{
  "n_head": 8,
  "n_kv_head": 4,
  "positions": "rope",
  "rope_fraction": 1.0,
  "tie_embeddings": false,
  "init_std_qkv": 0.0544,
  "lr_head": 0.00489,
  "grad_clip": 1.0,
  "warmup_steps": 212,
  "seq_len": 256,
  "steps": 6265,
  "dataset": "wikipedia_en"
}
Each number is 128 + 24 x the weight over the matrix's rms, rounded and kept within 0 to 255. Layers, rows and columns count from 0. Numbers have three digits each.

# layer 6 MLP down (transposed), 896x256, rms 0.0539, rows 285-490, columns 128-159
136132152116112148110148122125144135140130136128112188107133138145094139129163175085096154127129
168126119096106144123129120131113150179092087108139134084106158122133117176141160133132107161095
136128138175091113144153183142136109082114148130083125153154138145135151168149081142113127064124
080122136146128158119134139119120165144118128166139159132108079156115153098093127111141124110136
129140158160172142139181134116125109144085140149168094105159094130135164130167103100160167135105
135125145119089156186113129144150158123074117144091146122124118143122103134099139146116116117133
114123098159178167134122125128129133108110095130119161105103183085122115137198115140102177167187
121149092110095119140097120148071096160086149117123133122135142148110115180136087106142170088123
094119146107164099101193125095165146102090145110165180112093134152128124185131087091150113131140
117108121100086139116143123160088094126087132184094114096171154164138139116149123119113146165121
098112134146102142106132144138102154115137117106137090118132115140129098133086131100123096154158
102155132117112115094123135108087089137155113122112138165122130149071135158140074156126146099100
093180119108107150130093125139128104126123101127112159144100124138165144103091136109120178118123
119129152119115157146138125133177147130181146136139129101164104136126142118151159128145143135102
133102116114146128141118093139140136123149120125100164150107133135117135115103135126123120147138
119131164136128158090113090139136091095092087136150120142137137117143141134156135090139107133097
143097114143112146095146097110145155116153137126060102137149185121127135124076150142119101108056
126167089151070148123156141151088128147148106116124128152117143161130105141166125133129131107096
145133130108153148158128119135125157114127143148161148104107099148135109134088130103125122116133
092143154165185172101179147136150115097108133127155138126147126127109148157134134165152144112108
152153132141103144130111103129173087135152117097148094115162132147127087144093144153127127093140
133121128089119143132165128123118123125109101147162145097102091151158095150171123127150107096128
113141130185171104131135154137117136121128203114158135189143094123196109159199128091149167154123
075145137091115143114120125125141104099124106135101104123130103159160130128119148102086192089148
123066158130095113136117120137121112129127134146111160156140096128141144098105144141124175098140
138144138146106193159099128100132149160126101151135084129116100103117154103103093159086116105104
129135139157146133126125137149110139120104122097151135127143133133150110105127138157117107133129
124189088116118169142108123156107137113111115171148146126109122119115120137122155098102152142118
110138136150138145096190133155117153134108137042175069113116130103151124122095161136125152132121
087167124148121159103142156135150132079140105170137138127140184196136156112095140099169087064155
098101163141138166104126118136133133130144123150140126085122116140164110103095073131152108119160
114112093073098177142134147134155116078110125181155077141123161186133101124172132106162124142105
186166160143091106157124133144120136082145107101131093147130155124126068175130104127115121121128
088167126168113155124125195100140143136085138116125160110123108170131096110130118156165099162143
139163106141145083132132134134134141174125148080107103115120128127127137126126145130123145118099
100174126130144135100160138160107137116140131086120133092101144110116140125139103145106096122140
078182134117127079152126140130114156123101133105133136150133156177111111100101117122113104114191
132112098143127128181138134156100134115091134113115125156113154145085131142118153073123094103146
164166111106096119150108135127142153120122117134142126131108083133097115135114127136127141112144
122107086166121146113133128156106140137164190135101109132148125079109115066083141106093080065123
125121166163137153108128138128153113114114111135108094100129125157164111095136137131087145123169
119148113163077119140147105109120125130157114142130136096128130125166069114098137108152112104137
059098123140118164111107127147136143130112142099106111163117111101129094145129164147094122111133
115146151112142109134167121163105093118190107132127174118135135128154141162129140115142131123165
138133096123099117104139109130099107125121116141156120150147099125129121116124088140102143133147
085177132110123157090168143129157164115114132130107131069174134158090139115097128159156132105131
144154153139135083122140133119165128139093149133116149121124142118101138105125152143122098103179
144106081112101147132124075117125125126151154148134139137168141118121145152101097117100108139098
124132155097156107126124131133099121119153139112168128131142107158119147130113131123134115166166
113127166122167134118112112111150109088108103098114108099131099167148155093094112107140131137165
152160175125150064098117130161111152121172090139113140156163130113093099120120135159107141110104
113109115127119114144171117126137127102097147127132099158160118185188127094128141093136100133118
144107145098181143150078121096141167098143117130126073121162126155099156100134134092161102125153
160125150109114100131095131163151113144102121113157127146140105157122099110095143191143156123101
152116137104112109129099140150123129117103118160109153117092110116101117139084116133133179158128
132158128128166103116090133096116091097177176136118116087143137091140073126104091128141157133148
124109111133123103146093136143108145155110121141136140124140114105130112128115132128146120112132
137120099124132126113108123121125109083128161132149113122128128154114127113158100104102129104159
132119136104162112153129119107135116175131140143189128109113143111127150119109125175100113107080
168138120071119107090136135152159099152132129108133113094148142148159118123132116129165170111145
123104132156096086121135132137147128155146129117112107124114167151146118084117151078103153123144
117155143122079121144090140183145141119182124094136149115141102131123125093178150119133123110115
136119171160118175121171108127070175147131097126145094091102120102112136132115120138070099089118
175116153144121121122135142130112118124145134149129106151114139143144144130161138145121125137126
125112143096126151116123128127122126060136113166129106099148140146115123121120109126107150120166
095147116083157159107141106095096115094143086150161140113113079132108106119163153148113086144143
126134131150131145136105119142117122094118164146098145122145112158135136118109126127119118094104
125140118112142130121147148133088139116098099100160119139105091130106094139121148155150128128128
133130118145150141110135114143058131111069098128147145131129138121092136145102110128099099119121
136123105137176142134158148132122155091106092155112098168092164171130182124160138129144157152133
152168110102148133097134104100045113180119114075130126124103137110110109152156122140107143114119
118121082131119130129082145128153148166136109131159140149100198109111162093163120149114061105138
110145122147147150126119137106108123132149144147137120148168112157153091112089096137130159136096
109105137105103152080146123116142153169141184088121124155124086152105109142150168125122133126104
109177135138181156134125145164133112120136125138109130141122139102128140182119155100109127134122
121124105134118107147125122114138167144113146116104130154167099145096065139148149152155133124153
125127138141151120136075086133130126128154141091125119110154134132139155133129114132154145133142
113105126175138167143136128147095114076106140150127124082122173120156104115120124124112143111161
127174119106130131094158118111108121118078119115117169177159106111140132114171140159139095098075
121168121125148104152094179136135091084105125132129114138107187135146059121112123074129165083157
140139134161169097122091164098168100127123140117089113139133116145127142128111109082144114087129
133087086139105117135111112133124113132109105110118131119156138147145132108127110147118151185103
090127120157119084122125140147105083174130150132145112134117149087159117144115114132142102181138
177154121107122120143134111124148149138112116115139118135124100134131099128115117137127149133146
113096120140136135135156126131129125143149143146121164143148124132154155175147139132148130112151
119140208117132102093165141146179133144143154157105092160126150133125140074092124155109119134157
168123140173178139094118089124090144153124164111129109150119158150120113114123104146127157118127
110125157158111137101149143097118144146129144160127138183120114108097127134102110135112153154149
137075128138149155137103109126106103123103095148123133160159069135169182119130129130124107094134
129190100151159149084165157138122150154117125140124113124124134094176115129126132130117138124106
107128153127128176140119122129123144105150099083132129141128138133126096095128136120129131140140
107155103096124136112139102146129138099120095116128125088149108107092115147099099147127138131119
101121068124116170132070116135124087143112110119112175137139081111123148140130155150118155069152
151151139073119099095128131107130138132132139111154123076148124137136111138094127153095126170145
145180119125115143124140114151183107195149121127164095152124148150153108146149127149155121153118
121123112150134155123113132149098117095074099146148103163111139175137142162140172121097115142128
140119123168125127154193065082125118178105134120110147160134145101210148158145121148124152134126
116114111108137129133116165111145103162115148067111135146157166111159143124105108123124174126113
127166171115132132129130129128138131137150089115151144128121122084092108162102168123106151120102
138107094129138136112133158112125111078154113135085120102174145164142117099093133086081116094108
132141155121164151133113149145136090159169107162129139104145116126105091112137146166167143132084
148108147130157165151123141146133088096153087134095133116142115112111115080156161148126128114142
094070131095128110132152140121129105152125141140079136181101143142097174101099181206059111080118
109125143136138131123150132143097160176151123138114117119135167069201138131113120128156132128167
105091093161158138176126159114110121127165166086122150129153123116139088088139112080147142151150
164138123102143102131158126138134109154125115102126156140116098112109140103106136162159119147127
164163120140165133118128157121152120108093137128127128135177115176153157164132123140120076117114
172121121119154131138103099149136122114108119112143140142141089135147137162091142071119148129112
169149122139130077174121110143089130116103124152111118097148120062150104087148129147071104084127
062148133150134135121163128133130114135111110104129108135130157123165117152138148110116132122124
102136120138135144119116113134114142113150157094131144177131106140161082156120139153102129091161
112150090130093122124149100106073155097120114129130124135199154114154104134168127095106143140102
136137071126148120168122133117133143122112126138165139138106080119112122134093133144143135153131
160111166092102137119094143130115097094156119150084092113135108135153100122161148155148117142117
142156097168147119159090176116137134109096119114107123116190130133131074157113117118105131141143
107142114115111133124138127118155128130086108147156110118129133132143100080116117135129140098144
118151105170074139155134134097089096147155072160151100129167114148129089166112121134125131122105
125150104138145134132115163158134180157121097131090102124148150103089102100126078096140152170137
126154200148111100143140129120127139126115131129088133131133154174140151137137099141136124129103
131105128154121148163149131149163149156114110131116138171126104119117105139178142122115127121133
124192112095147145094120128145124135132136134148156122108095114081152121126134139147153158140117
154129120109128109117108065100102163158078104130134124114163114165102162076113123120160103124150
117143093109138098147092124130101137118132142106179112136133116147158118074106147052188132100072
117143098124082112121117122095109118130125082123125120131145130144136134146150069134137115135109
119132126142174134147117068106140078154141145118117133178122146158152127135152126182128158112156
105104171135151105146092122137135125130112147121151143136119133106127171115131135134139166139147
153145155130127135111162083098154165113076155120154107094118152105142184144085112116105140144136
107188131144133121081078118150124125085131099104147159130100130110098091158120146120129172200094
094095124107084120126107093122115129158129136114110136084161129162138100120128134108156154118121
114120122171135134113101135122118120143115131125112139135154164155104132111152139132122112117132
144158094048139119107094120110119082153148134092167133147178134132128128100119119108138151102112
118111145091104089084077157156096123111122142146144089182156115149151115131080137100146162152128
086092130080124104099119155138137177131148129121148120092188127095129088139128140142131140119138
167138161101158113127116085133148101119137129112099138175147131119078112100172131134143127149123
107138135119130144134102162128091162109127130120155095096203132123167084097143111123160145174140
111151128092142109124110060169111145091166138128112185192081137149098131107122106130109148122149
118135114085121115107161143159101095124115123101145055165075146087102145110149129148117119141127
159145102128136120146110121158154109133129101146143139125110111134081128133142101129167184156122
125167161160155103152159134121155108132115131130119127140134114087123128174170105140130150160098
128124123183139097125111102159117127075143139155120107095163112173147092099112120100101068104074
126153150128088146113137125147136137129140148093131105157131177154135113157132176190142121097143
116145143123101148128122139117115128120142143081093157142152118155038084107184144139127130129177
098159187149148166137105138122165117127090133119097113152152085151143150157174117139188145148099
141139117123147104149113101066095127154114169075144110155075128147128159127145132160109107091102
110126125107128147127144125134161125142122132124167099159136101110107131136074118137151146110131
152123098137147145145132091112135145128108130120146156126112124133109118147158087125104170091115
117117126133093089101154119145130133216118128117130117119119139122129136134131136120132083093143
120132108128109116142146102127121127072144142141091123144125117161143088114141156158115148134129
117115099119148129083133119101132111148116118145139104115151188107125085117094119110136175115140
103104118147137140153110178145111118132124121167182145123096135078096072107101090166152118135143
101148151147131152118080121139139106094109118123102093131168144141134126109089127082116149101150
113137124092098115142140152120125163153124151114132195162128130112161102099130148130111141182103
144149109123121138109123106110158131110146131126149144119096127100144124108186147098131117178140
137149104069127107112124101111128143160128154064112122106087144144107098165128124126112140133136
163123089145130155119105135162105148115145142138139155125144097157135143075129131123142132149119
119160125102138112118133101148148124143151158099150137160119131127127116132111134131101150120133
119144144127130118120109114157128112139157128153109141144112120102073125124118103148140123105169
137127115126168138112125124136085133131154145132124133127152155109135085144180114122090112129147
171139104108121105126163163127110135168102125124097108131111115103158114145161138129153165113152
098167157151158146123114111134138090151134130117163134167146116097169175104182134103168123124132
115135120143111091094106134150116104103107178149115087135159129104134124084129098141133148112156
133136160148115101111147109117143133122093114117130144097111134141101140141115147141143107120110
119113088135111134090132163142135126171125156093155141141143118131171110122113126130114116144127
153131131147197136140124101131138125152116137142088128075133117123127111126135084136117161150157
090152145110170125153115124146059125140130113156177138184163135136143113136163159151099117151138
156102168112115083164138134087098156185104147112144115127125131131140119150130128146110118148139
079111119120133155188141106126078121113128139114138122070166076184070091116160107131124118119115
128108109157195121132117140092108167171108138146128108083157115132158163123137105101116154111127
127133069149132092122152110106154143109172122162113150108120095140146085134148148165151146139142
105141081135094125138137131125140116118123082155149088113154127120097101135081115123129152098135
119084129149156137146146140128166184123101130147110146145138127164125097104150176153109145134093
111129140145123073138166111113110129143155143089160101103139082122140147145109108152102111124147
084147115130145119104128135119124157097110134121136118102090123099109112122116065102110114147148
088133165088087174121121120145107108122085114147129121146162153161150152161130166134162115113099
107135134118100110137089139121134089105152139131134129074126113129106123089134149141148138129130
140143093114103106147125130124123188174119104103135097100122123161147136124147139112111157130091
161125136115100123137095113091095141156113110160161136155119093121106117106128129124120158141088
116121124173107171144135135108120171100131123133107112127162173138168117138118139105130159134143
136028136175128130131130125129103120107154173121088110145138123107135146113149101119138146131133
117172144131140148170096143131154118104102160150116132162123094196106118109100128139111142142111
163122133131112107099151098141101110125105124125156084148123117152100129051120128137184137099158
142145137104122157128092104098093091154156115117083158126150113102134158104167148139137108116107
158151109140093118166094133138172152115151120115156149130127137103124112186115128135110099100134
126153142111197150125109130146136169124143140127140122103169135153103123137123151138133158162144
128110096124102081066115113148115121127179162136146119159141107113110127139141115129104180088144
139105122126154110160114144120111154164171102113092132169137056105099141123123149102120095122139
124095140113109136119167098122124129115139154132137093150087112138123136150145145118157117116114
130107153107138161100122153131125100089107180148183142141127125131182110138118146094120121155136
174108159163180101131131106140216137130156157110099113111160185113119153120135115140122101140119
139141151137119076134160129137122107093148169142124129126080119135155089089176145116161125176140
148141162125088118139178133106133098190130160150181133113132125120126141160074113118169149126105
153131134149087151199149174150094136164113124104177182142133103108155184108097143097129157091093
130097171162113092145113147141141150118138136157122161122145123141103144132110161141099133128152
128129122128204135132130141099139150140125164097119133120139113127134161081120122111145173131144
118083102115171130117111098106111093127100138171105150119180145169134146121140092150115095140129
124132136107100123157142102126127147140124117155119169115142111145168124145118126140106139182107
159127137151140132125103116131141162126107134143138143142113088129106124113113117168156137142134
151147099116101112150132145140146129137129119119121149114104086125087125126111128134138141161088
117147143103099136088111139125135178123095158185180134137158086174115100125121107063088142096126
117077147186176117078142148115141121104135134094092103135157139121150115123152130126140164118156
167123123108101142120140095131140131156123128108120107117125150152149159101147125181106096163129
153148148112111094104147180119112142129160146127109119063100154170138133129109132120110145115119
134123131142116088174135119143118112130145164157170127125133090107104142102119123139121150123147
109134162140157157091123112124084087123171134122141158149138135107104112149127102123123194137154
101158123144162161133087142118129151134132155150133142182152093134096133164104105133099117083187
159120136134145123094140162127121145136126100115161149089122113126110133116120114103149111109073
# layer 6 MLP up, 896x256, rms 0.0523, rows 286-490, columns 128-159
112160099134143122140107094131108160092123141124089157119167110133060135101170131079117092080082
139168137124155167096118161101133138095118117080135122127122123120118104159096122100145128119122
112110126072128160104104120113149107131114075106133106134141084138135151107135132088138151087151
137128134085130144136117158097179170132185126121077085139128130112088113120143132120139115132147
115102113119154091128127149113174153148102157130146147163114134132135146125116146116124118126140
143100114128120145171108165116138135131154157065135095199120100151105123135159129131121162131114
130118099116133109102129163116106111096139156155110122128156106085139127157135097071077139137087
095145103122145151129105145112142121134164130074146073151135075104118159132166111162113119133125
123131130130140099098101131116178095102120111137117110128114129104113182151153107100113140145126
123082111125149134089092117109139105118156120104123165132050104126126152138139129119123120146094
126142161103151081133098119137156102133173173124157120118109104122046168116162142153112135105102
145154155135141145080123128057135106107109133120155123100117122153123128128148090105153152109163
172154141131156102055128098129146152102141103122134105114160140140142130122128091128139131129128
126119146139135142093124169109138129129132110105126088160119111128105144122130138103077105124123
143132076122160134075107082086117115107111124126148103125111111137117163198127120087140136121117
169127139111144092128098103103131125113105140128136115146131089128113119138116095118116088142125
112104132098120093072081085069132167152117135107122120132122133176141129146161101123130132086130
154119122083138116121093156099124109138145147124108119153125146103134151109141115110107091123134
123131135133166081101116107125129064117141147108143128146061117159134143157111086102121040134116
167119136114122107117126146129116114135131138091112114186086134133118152151114153133126117121133
121113149122117100130104128109134120063164157077138083158116136130157136125133080128113145125151
150156180133130149096102137122132110152094103079156146112105120129097126177145111139142142087130
127105164128149099134115168134128142128121132104138124096108127109096167156113165149094172136158
119126163120124121100126178152121078074117132091154066169120138105099148148153098126155097111111
160169076140118099129165125126111151072104120093113145150114083113131151151123122076115146082100
135095106130110122118142163112131143094124120135114109185133157123136118145114107103125065154116
157132109153103136086131148132156142077139094122129116142145110122172140131121107066133125141131
138112178124111106139103140097111105104101131104157145173096083121073122147149101142156085134115
126147138080121095121096126131148117101142116126122107128143138105160106140112094092112099175105
094162142103153138153134108094126135116158137128117137145098101086130155177161118137119079117090
128103138125146140134127133110159127136130146163122109151079088114188149145168122115162118104128
098133090142122143078101164088123100107110117092141094186151135155111128118141131061140060146168
104102121131137143102142111145122133089099133137140122123145115086132144135153132136084167068127
135129153101113113169131110126199105121102172105120155166136131162128134137117138057106111105128
138146148162177121142119126141122122087165141106141132170121125108159161133132125146140119106114
162106147105128146124084135064159094119120121105110135159129143103100116146117153112129090131102
133119116075174137122136153146096096111127138132150160164119115151119153149110141124142157081120
139115138113152132124156101159111115127154136134088132108145127155128117128152114128093143129114
108123106094134129148129112123099107144106137148117141106137121138131155151188124125101162087143
119124134129146141149133146132099115111140157066128130107112084132133093113141121149139099118115
138125167110093126130105130114162085138148107135129112114112151168126129145123101104108105136119
115113164113105146113110113139137148108141117099141136137126134148122154147124154149109140105135
142119102128150114111095127132112087124138130133102139140139108085109181179127134144122125113121
132138171092121157153095154135163100116145157117127104106094115159102097134111140128163092148154
133087154113129114114142167112125152149114121147148123141106123106077125129161085123134112152128
164083139144149177132092101122134137104153135163108114120125149106104150142153136107137111119155
147132133073087113129148132100167128123153144120141106158121084130096162114128152161163092082099
120101127093138122118084131144126085114139129148104118116134108111130131143131108126104158119130
139150136103158109167113129134102113107126152123123090151109145102135157109143134116119131126145
140093148111141138124113156101113127145122151117130171158122154160110145115148109052091087093143
141150135123088133110137160092117110139159085154120135135128109165139112111127114107123102126100
083119070133152148136115119094136109126125132161110120173143107134135145142152154116089132119157
116119116132127160087131149118123127124122104162135109120117089140119119113143104128142152116117
101120127144130139119142120130133130144128142132123106090137146138130144124147140139112091117124
123140086106132159110082139121113114118161136164105131112136118113127149165122096097086109081133
104144141105139124113130165110125135119113122130119157136114137161145133154145123136148108119149
137167141092159116111122132132182094152114144107091107179120061124104140126126128137097132100135
129146107106103184129130156118120106105116144123084139131133109189054137173110132101156136119142
141106143126180162067120102133099181146144128131140143138128123169127114164114166119128141140082
153128135145140118122129133137106122132167172081124133132106142119134151137189149134127116126080
118130115098148080115135147148130142110113154120128097130151117177126138171113147142152150112121
147098146100143146148133103135149144111158103102112089135120100141147143171089100127121131054063
176127111113156144076127143125107088119147154120111100112139119144095118132126122139088132131149
133131111121086138096134099112126118149103121166109127150081136119129096143146107103124113099102
127070137090103088135145151105134162131072125106109098097107138152107105191155114157209119113107
124127136128116088107138125099173162105144143163141094148159134151138165107169140093081173097118
107093142140146173090095152116095115093157101122096125100150126169127120134137125144127107141111
184126123082118163110073100109099119107101116123116109127134092183120160145105132159117131067084
105125172137123152116099095130119123095106139096109089152109132161101181125130118084101121146149
160137157069119112157068146097154130054145138142091177129130135151068129102145125111127134108073
179142129117110183128144086104131109110135121091133171120086088102103142135141143080172136103073
130118156067154147147100154128080095112141127146166123124085115127104127163169145132129103144104
130119143127096078129141148038108097131161153094101105125128110112157154164165082135130139089091
116152114121106186108096146100141164133101129175092134118131116128108160149138101108146107142127
137158101145131166103133105139110090109154090114135095136122119126119100124115125115103127083156
108134110133143125156104101083148114109122143137099159163104120106070155162136108108111117095160
166103121109163107127100112090154143102159133141097140145089113147118135133150108132150110086108
107143126099177116116096140112115141105109129104084117156115144148125144132169057145165106078160
154149212137192140126096144138166129123126119113163111100087147153091136159130133163082106113127
109116170140116129114133122111119134115126101106160099145084139124131122176135180113140095113091
181094136124133130114109165128118115095139167145099110159107111121148145146154098114089083148117
106101152138111128101126111143139116130100154108159145121151112120113120091149085147121133145110
113111128139108139112127107083107128145138146141137119097130144153106115131129133114129105104120
146141107130174107080111103126104123127105129124116140160123118134120130124133149138118119108123
109119145112156145123139165134159146124149099105127166155143127106115130159147136146149147159056
133129167105188151135146118149155142132144134143126151137127139128077078127122138112111142105118
140103106136111143084129122144115102102124155138131129085128139166100113118139120112159130115138
114168107135124159074145200071119109135118132116124109157126124109083121156141093119125148118155
132150170164163097129108142138145122140116136103131135113106129125094109127150110127135093087104
115105109164188131122125137117156139071094112136082126132127109120103115117077128102101122132098
151111090137105119103109132151137147140120095085115121120113143114150147125137126132104130099101
150146141129129154110144131102102137114141108153099088133130091164135100126120116127103076145091
113148135142116157077132156120121105112118136124092148140133139162146118147132123124117131100150
098129115143166099114117163109138131095133163161147089140117129153116103122149111152133085107097
112084150087099142115075109129141147101127113106065141111128128112129144119133114116125102117121
177109122126184165163084121108122134048174099113095103131104101139083106116125157142119140139126
196124187104137123143128165132111155089132144102098144158130136149132125140141146104160132082135
113157116150116111098145121106151110108120127083142131143137093118105200147170089098142086100105
146130104097111122126116107134111162155096144142102151147115123126126133140126132124159121124100
113128160133162131125096139131158115096182105104091118129132103102102143136127115111114131078088
154152137117104107100181150150116124152139162157166071163139076156127163172154108129121131089159
157137112096191154161117121092133112138119146130081123118116137105080142150098145130137123150108
149121135120143106103135130135164152134168120096115071128086144106110172148108131103129160156098
125124115129164130138098110117115105109155137150095120142125106118068164151138138126134102138151
106084126130122110114137144116124129144131108119116126133140135144127114140153132132140123127130
136174128121129148085130104147116096132143173111122126121124133132118140145167133050113110101091
121116099135137131126099125117140118105095094131149104100134120137132160133132092081132123101142
138109142108102117135040122115150141119181129079065124131082118116097137157135132143115133142109
117087144144105114138091139118141094149164181137157093148124122151115137110144113116120097137148
152139148103119152111133125115146146122119169105122160167140115126129150110115105104076092107114
133127151111127138137114136120133061119112131146118115124152112105132109117149150081121082122105
124133171125108160122123122119109133138137113114118124086153127127095113135129101131074115115092
139147164137120102096106083094079143123130135110150144142095088127148158190156102131119136085137
110116141133155130108068107117137131061108137117132114121127114183138126162124112110144103161125
126125104089117151105137124138151107128127121138129111185101107137148132148170104079118099113128
117121137121119139123146129143172126119117151145115141163158133105110166086111132085159122121136
131139128125119142122102131157175130110171119118100126124139080107101121160108095133152137065089
097101148166120116083082150106154130143176084157138135121112128123150125168143116070091088124114
127085191167123121124132103146130118138164152124116126152116135131105170119092116139089129134098
142160132134118134140154167154157140158134132101131047103092081199066149154125134166114160120091
095139107126097171132106105099144152099149137142089166142110120163120126119151111127145088165123
128130114113110100141118121121113119121127108101118132150122105117139113137122109137125170126088
138139159149120128110092159103145128110160132105101107112156112145126137110120117104136093093136
156160120146140119160106104131141154082132120128125122130087134135114159148141084105053103140124
083122147141102131117094165125104113070172140131137096108121136146125156137138133117168139141115
171169127083170135139068083152171128128145192109125147133103095146108117160122093106113054135132
164130159070146110094116117129128102119114119153148127196062102133111134125153162109137099150095
136116164127145146103125115123177108099130129084129153144163134134115158109158103122123099097134
125149145120077119155119130111128148138106094123125130112100102156115132153138113116129126075147
163170117133114146147124148125103145109147169159111090135055151139046142143140136107144111102141
123144139113151130086113166113111118149129101139091149164102138148141131113079101092131107110141
142142154122113122074112153113150131159170094111077129136123133122146118168167112104120113126152
165156129139156126137083149085098108125112136061104144151128133141081153178145114131149136132143
182160133147111117109135117130108141122124160132145122119145100148102124141132125110115139119108
169103118163139117121153134136125152119169168148093109157141075155118162136099147139126153164123
126123114123102155075143129107139110080125107109102125151140123171106144151147091118118063094157
093107135132125115140136137104120131114132156121134098163147113133129149130137099118108092128106
109112125144140131092113131120136129169130134113137089150116099089130143148124125126135110119121
087141096106100115079073179122132090118096133154129104143129089136124104108092148094136149127147
144161123105133081110078135136152133081145134113152102114136138111130184128125152125107134083090
140135129101131105113116161110133091142146113113162112117124095140123133145130178117138165124117
097127133111116118118128090140133093112085133124121102143107129153088126141139143147100105110126
134121142132094190125074134145124099139128145123131106117110148093092116135078153107135118152111
100115130118134123113125133122122097138154116130146112111123142160142109135137128130143119156086
180111152089114148107114114131098164132111117084112163109150122180093101145142123118113116112133
139113120071117170156128144084114101135147108128074093149107133172116115135133109123094121121137
161140124165154151126156111149106109123103152130100105165076111159148100133162115083092145109096
137143137112156130109107093124104136168159110138126081134131104156135133158191083128110147092088
131120148101170117159123167085168124143143163155145106142130114132098121113141107061124112141144
115059151108143116120124136131128087063145108117139128129125146133111140125121113111147144161134
105121140129135163194146133131144096104131120066179105133103091129086098114160116134096136098150
129103175108143146122126123100115165144147186120111143133107118141125130195124073104086169134085
145119118146102123099144124140118114140152116167147109115133076136131158101110129146146141117081
132124139106138144116136179105113134112138135132123134158120117155129143147127071127118134135129
125135184127127136093113162127143147082131124101107089112113131111133125163123111137153137110057
152109161138139139128125137152104101143162151144110130096131136133106131123139111118133144157160
123174124144123158102133126107138103150126148115107095093126088143081092166170137120104121147107
165084110126192125150120134130158132113205088196140132151096058112110156129137156117164144114148
157128131112189172126135146103184172146167100142116120154143145134122150187171083079116123089103
149124116128127141095115170151104117139166095123140140111107131152096100156120090125127100137105
152154141102102143110078140144131133125128109117129142120117138185130125114155111145154131096129
178105074081118147097122109077150121129190123140111143159088098115101107154144096103116132095122
116093132110150143134104117140149163117131144141117133093114095126082126161105141094147125052080
158170130116162144169114157140153122090148116142103122190114059114112103148182129112090071066097
159142156092123128127088120133139152128126149140113146131110133131127151127107117098079124124098
142090152115092118154154107106118082120114144137146077122118126145096140120121144151134151100121
172120178060107101104115093107182122101101084109118145098146146155116154192141136111129109084117
165140135106108123129124115129145109132099156127142110165083144120101153137106136118105115088146
110069096094172149135136120105125121176143121147097088140153109120120126162139149123148146098134
119133122094115120114114118135120153089118118123100119119132137135141120157168149149080138102111
099115127101130132145130113144145141070156096137115123127148084134145134129115137099117096118138
135129144166147109082090127145143107131155099116088107129136099104091135142161108151129135127134
119153149088162138087118143105159082111090121119172125119105144140107144159159138088145113106107
105135132105139144137106093125156148102131098125099112122107132119112155183185106114112123113118
156134111128099113123087156111157135121123110095090130102086101104131170123130152123091123155119
138143177113141122124136122137156134086146125118129104112117113167128118139093142138107147133143
107099124086122135107121153102118144104176164105104149131106118169101174136144098054130132122110
115151128132113137109108104141163110107123133123121129121112096132142102136092119132128091117121
103100101121137109114097107133131154158120113130129136113157137207122116119092105123111120124158
152158175119141145154077112141113159126137151125076108100093119159138186128117091090094077096159
154115081092103134138105133097102111108119149125132146133128138125088133129132150081164149099134
177158141143130131127084142119139082125120161147089084162147098109133117169109132092130116104111
103154168105119114136091137121130147109176102154168110177143106160131151150119055092143107107157
163104124135149111128077129078086149113131091131113144113104126132083122139133089133085121127103
129126119118125140119111121155102114120130149134149077149132140138106122109067113129157120104125
167079102122151193174093125078128170091144143104110111133102130149072182111154151135177092134127
091108124117110150137122129060136129129138109150140114119127121155100129139146110115107114103104
124122144114129131153061108092101141170122135117110109137137105085109102151145108116065108133134
110139123144132128112109113128106111131139162099137119146120147128110150157146132088154125129136
140130148117143173125117084093144113122121148108170073181102132164109125114132131133118076083102
118110101076175149106073119108168114116100123095177075129120141096106118143120134152124152137176
131082116091159107103091099114167165101144104092163119118116137107120156134145116126123121110114
167163114109139124138082115124130109109117076115142100147121117163121130135193105122095069111121
148087127131141119149145125125127118099147146143122118154114119107117159120188150120130127092097
127083124129122104125106117072152124133137102137144137119112119172145108104129078116131155110113
123114124109124145127137122094131117120155133155087119124164100119119145122127110129105105117120
104096110154118144105124138131143118124133156132135123135145136160150118109133130123135076143136
104076131072135129153121119110120119137105097127131143112107131132129132128115137114124133115049
114124119120122125148117112111140109080118134098135119144121131140147142134130109160091131080147
152159109121155095112124100105117121134130094115139117123139106155129130153128127147122117119143
102100140114104150115119080087157119117131136125165077095133130117097150148125106086123090143111
126156142157117109136121160116146144142134143114147140131099138137079157140132114086130097129136
137169110145138183135132139101134086091138110124129116146110118099130096155153141120128126156108
154120113115179165136150160124158100110114153150122125156118120158114137115132112113154120091142
117110119099112166144128146098151136142184120149097150109116120134126144151110110106134117110127